Weights of a small GPT-style language model, trained from scratch on English Wikipedia: 5.39M parameters.
Each number is 128 + 24 x the weight over the matrix's rms, rounded and kept within 0 to 255. Layers, rows and columns count from 0. Numbers have three digits each.

# gate: layer 2 MLP gate, 640x160, rms 0.064, rows 143-156, columns 0-159
# up: layer 2 MLP up, 640x160, rms 0.0617, rows 143-155, columns 0-159
# down: layer 2 MLP down (transposed), 640x160, rms 0.0627, rows 143-155, columns 0-159
gate143:120139157102135106100151119125108151126156100159088143167136127159159123104184112155120129172140093144090205115139145122111205110153127137086134123169155158149148088136115127122157138115137166147157082097100148107074124130101173118130173153110086134145117114106153128110131086164112136114106139147184101148116110120145131031128103120078131111126123154115140095160119064117071160087125132117113159122117126080088161129111161129127142102118130166125093138096131122138165142117179160
up143:152095115138126123150104105123139097169139101105138141125119103090147139132105101118133139115140124145139127109124131136152126110112156113137162140120135136093124111109098125130119136101129137143150128162132156137141146166143133102110099111131160128147154089113120157135150116131141156131086142143116144133150139136113107140117117116114150123109159131098143102087137102152133137157107138130157138155121087122127153146151123108129143130174119126156125114113086096115114106109149109
down143:130102139117127168133089076085144071123135087136103114108090146083134133149138145110113108104100135095157093120118091138105105124119134110159151159135148119088122153116120128117132127133113097154120154132142157142143142152145148098091089148147159107142141124135095106145121104103163146120130109125107156146167141163121142119148141154137143154133120165126129145084111122100129118165112102123154167131103110138164156109137138119114132142160144138173099106109113106102133099115116100
gate144:126141125136130129119133145131137129186093093139134112143143134117116147106141142168084143129141113125108112145129131122131153137144128126131085093121134123105154125128132170142115156150094113121171130122144131107132102118141132125111103143124117159142133127146155139113140152105142125108100124117128126103145118153109126182145115119158095138152157137155166144142123153117095158159131145090120098129162147139097091146104127104101079121149142164106106140127128137159113128109163113
up144:112130135132137148120133126136163117085142130159109122135112125161133121159120117136180149163151145163144139149126101182163099094124153158104183155126110133103084089102104111093147130117179135090142166105138133095120138120116152128130136147149107088124123123119089131150092120125122114155134135155143080135094154123104092110159130142112155136155093140125130096146137135120121125137079167188130173122151110133143175098134117111130179104123104134141096129092162111103141132146077149
down144:122105158127107143138149130162114138162143101082119096100093129136111114098140098150099139121134101146131143142152140146105118147112129112141127146143178183107116109130098155157098151100073151133155140117106158106118120121151113135164101080110098118140145093141156133147159107146181132151145127129119116117152147134131162145120117125108168107138133150146152114118091138116124165123099135109131113141179146121148168098179126109153138101159129133129160136119181131131137088143129133
gate145:133119153128055120102141135115108106144132105118133144148150143113153133128148147143109153122130099098109099143102120141105172147128133103129126121126147160123139149130145119158100118159107107159149128112128128130090113109136131141114127140141156158084138142111084103128105162080085127130134126149161109127174094142153099079107128145105138124096121163144147142171125119074112097149105136084116120148157115133174095090123149123151125108132148160202098123115109118074115122099110138
up145:155140161135129096119090158073116113161107135105155131084147140102126147115104116165095159133192116091124173118161128156144105120112112128113144143092130128139146140126154167198112100140113094129131078125128150123117135131094168110129132173104163137126102196105132118118155134092131166120111129146133131107129097134138095077103140128123144154111100107129142112152162118144089121113111094100173156142160129139134099137157139157161115091134122123161093122119124156091140158142124120
down145:134110142126118156127137121075149144183135137114177118124138152075122154144094112100128175145123118101088123111149128148157133131145142121101091135137099165129108145119134149149105106185104152169150127133101105119118167138085135114130111159098163137140065113116133083132076122106109166119118130169132129109156150139155112114138108068141134126107117164151135128167156122111095116130137106125130093152110107170144109140169117129130114124144124100172074151145146121111122140157105097
gate146:089145185108148079124113117064126161116120151107081121134172116102112161131147098139118121117176128099152126138116087113150147118107160104146145152144120090122111125122115164104143144137137154171104143117089087145090175141175115165139110132127102166114159142131126160075121148104158084102115128095147159142125114119130152103089130152136121078153121152151123114137165127102057125114121128117095145138158155110120118199123147145171110164137154136147124146141138112151126111071096135
up146:112122118107124125089075090126107148139107108152101158140063104104088174137133068121179082105140177113061151167122150124137131118124134137085083079112091095105100116086167169133135117134131173139150158135111097136133150134071141136097120160082107104165108193106151124094132133125064124101089123109134170096152155118145128120159154133113118105130119148125158138148120089168161146088159144157126140185134113127106140124112127081073187109176155181123156116121097141089134097122104154
down146:096094146101123163129135117137129156117134134102167137110136085120132120116063097122149112127106080113127126096119145151145105140130132145155142129193115152113089128092130131086120157151150121121096138094144203139131133152092129133166116151136161130114152083118132133117142127140105110100129085140099136120117152136149123144103129112160129143146148114092103116125096094116160104139087116148177082120127139127092105108101159179164077147112150112134163123104100115119073132101104106
gate147:152124183171128100127117077127112122194142126107129145124114095126125119136193122125147128096106084127103091113133130126151155107088085083118148151128159120119135140109111129143099117104155164117118140142102119150137131121095136163121086160112143101123140105149129120110151104069109067123189125131144138121152108147087133135169143092139118085129101148147106179148164087167143143145159138123140114142122150159134128138127187146159094148127107126097088122172100145112171114129088128
up147:148175139136134102142116129099116090127135076110141121155150122092119126106135161101123131132086099127123123134132111142175138121140141124145140190138108088123165104137106171126127107123097176133108097123083132115144080143089134138133070156147140092130120150102127107102185095063117134084145152149118136150141110136094144083132155118110134136177158130158132132124149122178135159150121145120122130119144155131129137153152155122172102168122128118105140138131126152117108092157140128
down147:141096144143096101153112118094069156107157161133110110110177152154110161128158082118128107153106103125155116103132154128164143172149128127100130143139156105136184137064139128153136129106134141123100121113140147129142093158127112102132125141100162099156081134138120160153106126115123146133147103103150171116163157150088118166116130105117101154087175071131133155141115104113135144169192101149103097167131143144127142135113124172178159145153114107109130092145107153162136142146134109
gate148:141139124163130130137131112153106167082133158109108125116154126129136113151130133129118132133092122086096127106100107080100164099131104156100141091165147131137115116147156116189138097122085149151105177121103108085131088095121086147100166152112116073145121135147093098135160153137099100112101108115112111130093136095156089136111128072108120124132125115078185131097094147106105117122112131162095140123114178144104147151188120109169107142159171133092103146119112125114095138098155114
up148:129118096101095089144159135124143115103107113143111124136155149171131114114126101130123126094126143151154136171122135141139102088144108141131135141149142132131157131135126117095103141106099128102122107137151128132108109136136148189137117140100138118147077135158159167116095090109108173145122116137132141118122129148133088126124097129129172123146165129136143141137167139151112140127117091140139162098153119135115189112130105149145120174147135117166153118094103172134176154158092124
down148:146124151163112135123114097126154136155160170120132144106112154115152153117091145112094132145150071187128121164089108136121106118154131159127105144155163132169158111131102159173115113146119122143112087107156125131157087104108144116116118126111069106115135067146119125154146108136099074115113117112093130126119177157139139179155119093119080145135151148092160148127101124169072130139152114174142122111132173178150119131111132129156157122118152110088139156103129141128153138107130167
gate149:128106131115146138101122132086113115133078169127192122151124119124132164135111094154127118067127138096125148134147087154151129141101148113104176130142147193117125140109101169099123136136156177126146122149157148132165132137147131079145146120133119108158112108110132156123120168164130105118160142099138102128087120107116111147162147116133152095139116125172134140137135123128196130145116142141119134078144150103143098144094155132135083145135141123159184128137068112193091172153151154
up149:132151129116129149106132101136120146119135119098086114119121080115114121103070132161128106100141147118126118148142110182122146127099148140124096139083117097094148100128145120158145127155143131097111111110100171117125176166119186148148160117062142115094143108137095176168092099150109083148133133126118123104140155107097164116091107099161147140150123120110077089093099107147129165114163078153111122152095089096148170141099124155109135100100133139083138119132196148090158114084111068
down149:112140137096141120148152169134074156077162086132140131132101086132120154108160133169142150097142103154123137141144092145137205111108111133066119180100139146130133122101136114135129128148132100166125108083084140124080128133143102122145118148152131125129139132102147127131113128193118135143137137051098131120161082167127147118126163126150142076086125083155121130153148143130125174141120149123100133116123117099138108118093158099106110108150142110155144150094128130162118169130167172
gate150:101117130142114086157111082160114082108133135145112172154115114105125107100117127122084152108176102174118104164091148126132101130179117087137084127112114117140148124129111154134127138086167123123081120106138091130122130094154123125123114108143189134163124115092174155110092122119178157111096122127136098093156150092134106134122168069145095130140113123103119133151121170123139174150135158142139161163133090100143124144156131118124128090095148159135142134110150106125111158121157122
up150:148097106150134142120137149119117094130189168094086176105090165110148147164164163130143161121117132090132134103157121104125158108095148144128126121123120137074181156120163101078105122125129136115157128128147126127095138118141102107106098090140082146143123142127176162133121160120178121135083124077177149134153131132122138120096119186093105159140138073119115149112122107155150113141112077168139111121112114091118119131094084120159104094085094127156108120126123123117135098169169133
down150:136123149119149134122121087151120159100142117112108136160094105155135104137122116121114126173111130106128137121116153148149119109131123168148161167101150150072128151119104106134106131136083101148124151126146139121125192124132108129120131148128137069098111165136096126089148117134136107140127128151123142095130128145146126121172148089126083128118158132065091154149132113151173118074084117104134105136121156187159127097086156170109088078155135103099126088087152171102128082113128127
gate151:152166165122100128140161137178126113130079127151179163075158153158105122116149125079150118118124117160107134132119171127183140116125123126116091094112141126124149119100144169142153126137145079122167118135105140127087182117122144124138143158162132090119107146118124152116118111128193155147135148114162068106138085163155109159127156157130079093170162090111153111104093122113152161126128163113133145145107162099119124151139182143140164128101125118162120131101081092141123121121122145
up151:078126108142078149114153086144151150082132128141171137126124129159091108112137166100103102095113130125109132106112148168134120150143117125076157123101126128159175141131146157111100148131115146154137089114102151152135183151135159139149132119154139114149128110125143142112128145135150142152138107140126168118147093144131122150149112114093108159114132119084072121149120099113154109167087120149162149146099128111124138129184137145134138174124111097120113094136148122154099114105130089
down151:101162158157126170128141099086141152128167162156162135149143110111102095127133160113099149118067129107171086156157100136102180107132157133086130129151118145196143146114141161145126131128119144154148154098086132117143174156144141127155133110158180160108141149085141134129133142162137118106124134137120163109138116118124181092139118101101128120129150156101138102108139152146176128124103094155142140149127146160110122192164096121146150172119102113115129098114115125119107105104116125
gate152:106120104128127152119113154097116094117090101100172130187106125113135166123136144135119122138092126086100122131113100096120154128133120109125129165115116135129116078133142124139141085147109150147110101110137079151129151143116130160143134095134126197113121105099150107087086166123108138076119106169136115114134147125102101119080118161103129117088127165184110095118107127145123139122148126132109163087129084118154105095135137122144106142138113119098116162155125127090125117073171167
up152:123134126106156113160158076130110101133105131163177110110160121156132117139106168155149166102154131124130132171163138146117119102134133100153139106133119104114134121130167134147141083134182155095126152118098127167171129107145147136120086134127166122128114124101109150143132136169078137156151149086134122154132122148128153176104143115125112169147127138156137165116143164103109128126149105161157101163113170172093125121131131133121144141111118135177150098105085147148106151152110127
down152:129137136113099118122160103087109158183086116091096149136145120095099143107105108158165108149173104140124154101164128137145114132136123127153123096156092136127139131109127127139091144097152159101167156136109113170091110106119143121092163139126099113145083144123111119159137127171156187144132140081148114145124152127152154132116110090167162148151139122131075125150130146160152127121123118104131125080097151125162121143142117144100136116154134128148112133128156127148132093159132087
gate153:152117155105063141127128150112117107141109123143104087160144141099123131122150141172147159128110139110108133120134124096097166126092167133140100180114115101170106108141170115143142107103096152115130107118119115152094139146133110159171140148125129129100128155115124128131132090108171129118134085096117131134130124127114160149129159154149141133110067090096135187099123131114145107154109126156144122168140158112127128157098113093121135114131078136135091144114115141130103134100133127
up153:132122101162102145127132171143152102136132130121170128107101123110115129152152095144146128178128187118107157132114135089135098121101145170168152117092153069149133132114117154092140173133096157149110174097115102167092160094119139089120131092142119115118142132117119137128138125142123150116145121143139151162090123105123114136172125085140122158135157084085158124099120119126134138149172145172131128124102136113111097125147158140088111130160092134081138129077165117123129136098122117
down153:144126100137127096103087093131134083119136101154095124126069125088182116125120113162123124102131118097110126085120150128193113166133158184140144118162136115150098144135092147129157093116155162157120100089129137139148125140178156077149102142128118116115105149096132125142150099158096136142139115133186114103116125144107146167138133112063149138107111159118136122080115137132128155161114130119135098126174113109178158117077145139131171124186142155123129097138144134124134120106162116
gate154:129114119088128094132099084177101141170120148105110122144139111144094137141144114119105152150142134155133107130143150113113130129142126089127100127155156126106092118095076150157145165101121104151146157080118067148090137134161137151139079112079105142117166187142096130167147150103110173144117129120124111160142143145137182111121095132110140157128090140165127142135141133168106125095111092129143066158141162152139106103119163147122104115136150158155121184114104136138118106148143097
up154:092193157134178135108119125089128149099126111079122149152136169161142146157094164104148132081106131102142118099126107135097153149145127183086119106111099127116152110118142153130094166155141143098124130111142138120133142137120124108149156157171169143152099164106142131129156129121138092088141108156149115129133138138143161128099121138128150073106160092091093089159111160120129101163069163136105166128149150094128108111132124132150112142132163115103153117135160117122128161102110113
down154:122145113139155100127122082137163161177092074162134073108137144149154084140108169111108137138122123109134133153096159109128099109121120103105134100115117174081117121148129142138129177122122146138140113123079125159156116168097160160155146142107163127119115148126123116146135168116179089092177121132150107112142110125165144136096103172103096129088121091155119090157122124115103169126140169143161097145113115131139094102126163123125127131130117117078147158123140133157131103057131108
gate155:151161124141090111101178108125150104110153157102127160102172089142063074133127142171121171159133149085094161127112071153166187147163120149153140144138098126124119141137098157146087128125101122105121129149122136163110115187082122134139092152159132112122167182120120122108156115119152150123133115132178088118097154137140144139110132140119167144095153142163110095112104132094115076106127141117083090153136136148133149122126118117137105141129115099121109149145171145143150109137138161
up155:107139135144115160175141121128147158164137151096117123143132155109119110158118155140100170134136133092133110122154105124140154099122163129124131156139113140135109160152132147115166132150138125133120105137150152107072135127164133122153133129137130129108133134155096134146107135144109087081080104149146134102124123106106140127130131138123148084129099139141090112090146112114130170112130167148112111121122132165118127124118134155162114108135156134108167140110134104097115138151163141
down155:123118126142154147109131109097160132113147151125142093109116143142094138129159171119140148077109083136120093115085090104149139127079101101112099115101123113146124113140114139147107124132155081155152088120134139143117125099136157138137153147117113158134116119137106124162126148150100138094127150097117149123135126150113093151148134168128111081141158142136095133131155148140105143161145167142104136108150149172163150146134152114142095110100158088138145157121121160115173106082135147
gate156:157130116137120169169147094120151157126118141109121097131126108139096134159121090179149113161118149106105109098114113137136124129138102110135120124104115164102083123130103127125100130114116143133106150111109125128060106152106087118112141136117171095115109118149137157109097147147179140128171158119144130179130115102096134097104152108134110124097118130114164102188111103103134137140138115155110178176136133109124154134106069111141139103165144134151118120131116172155133108171177157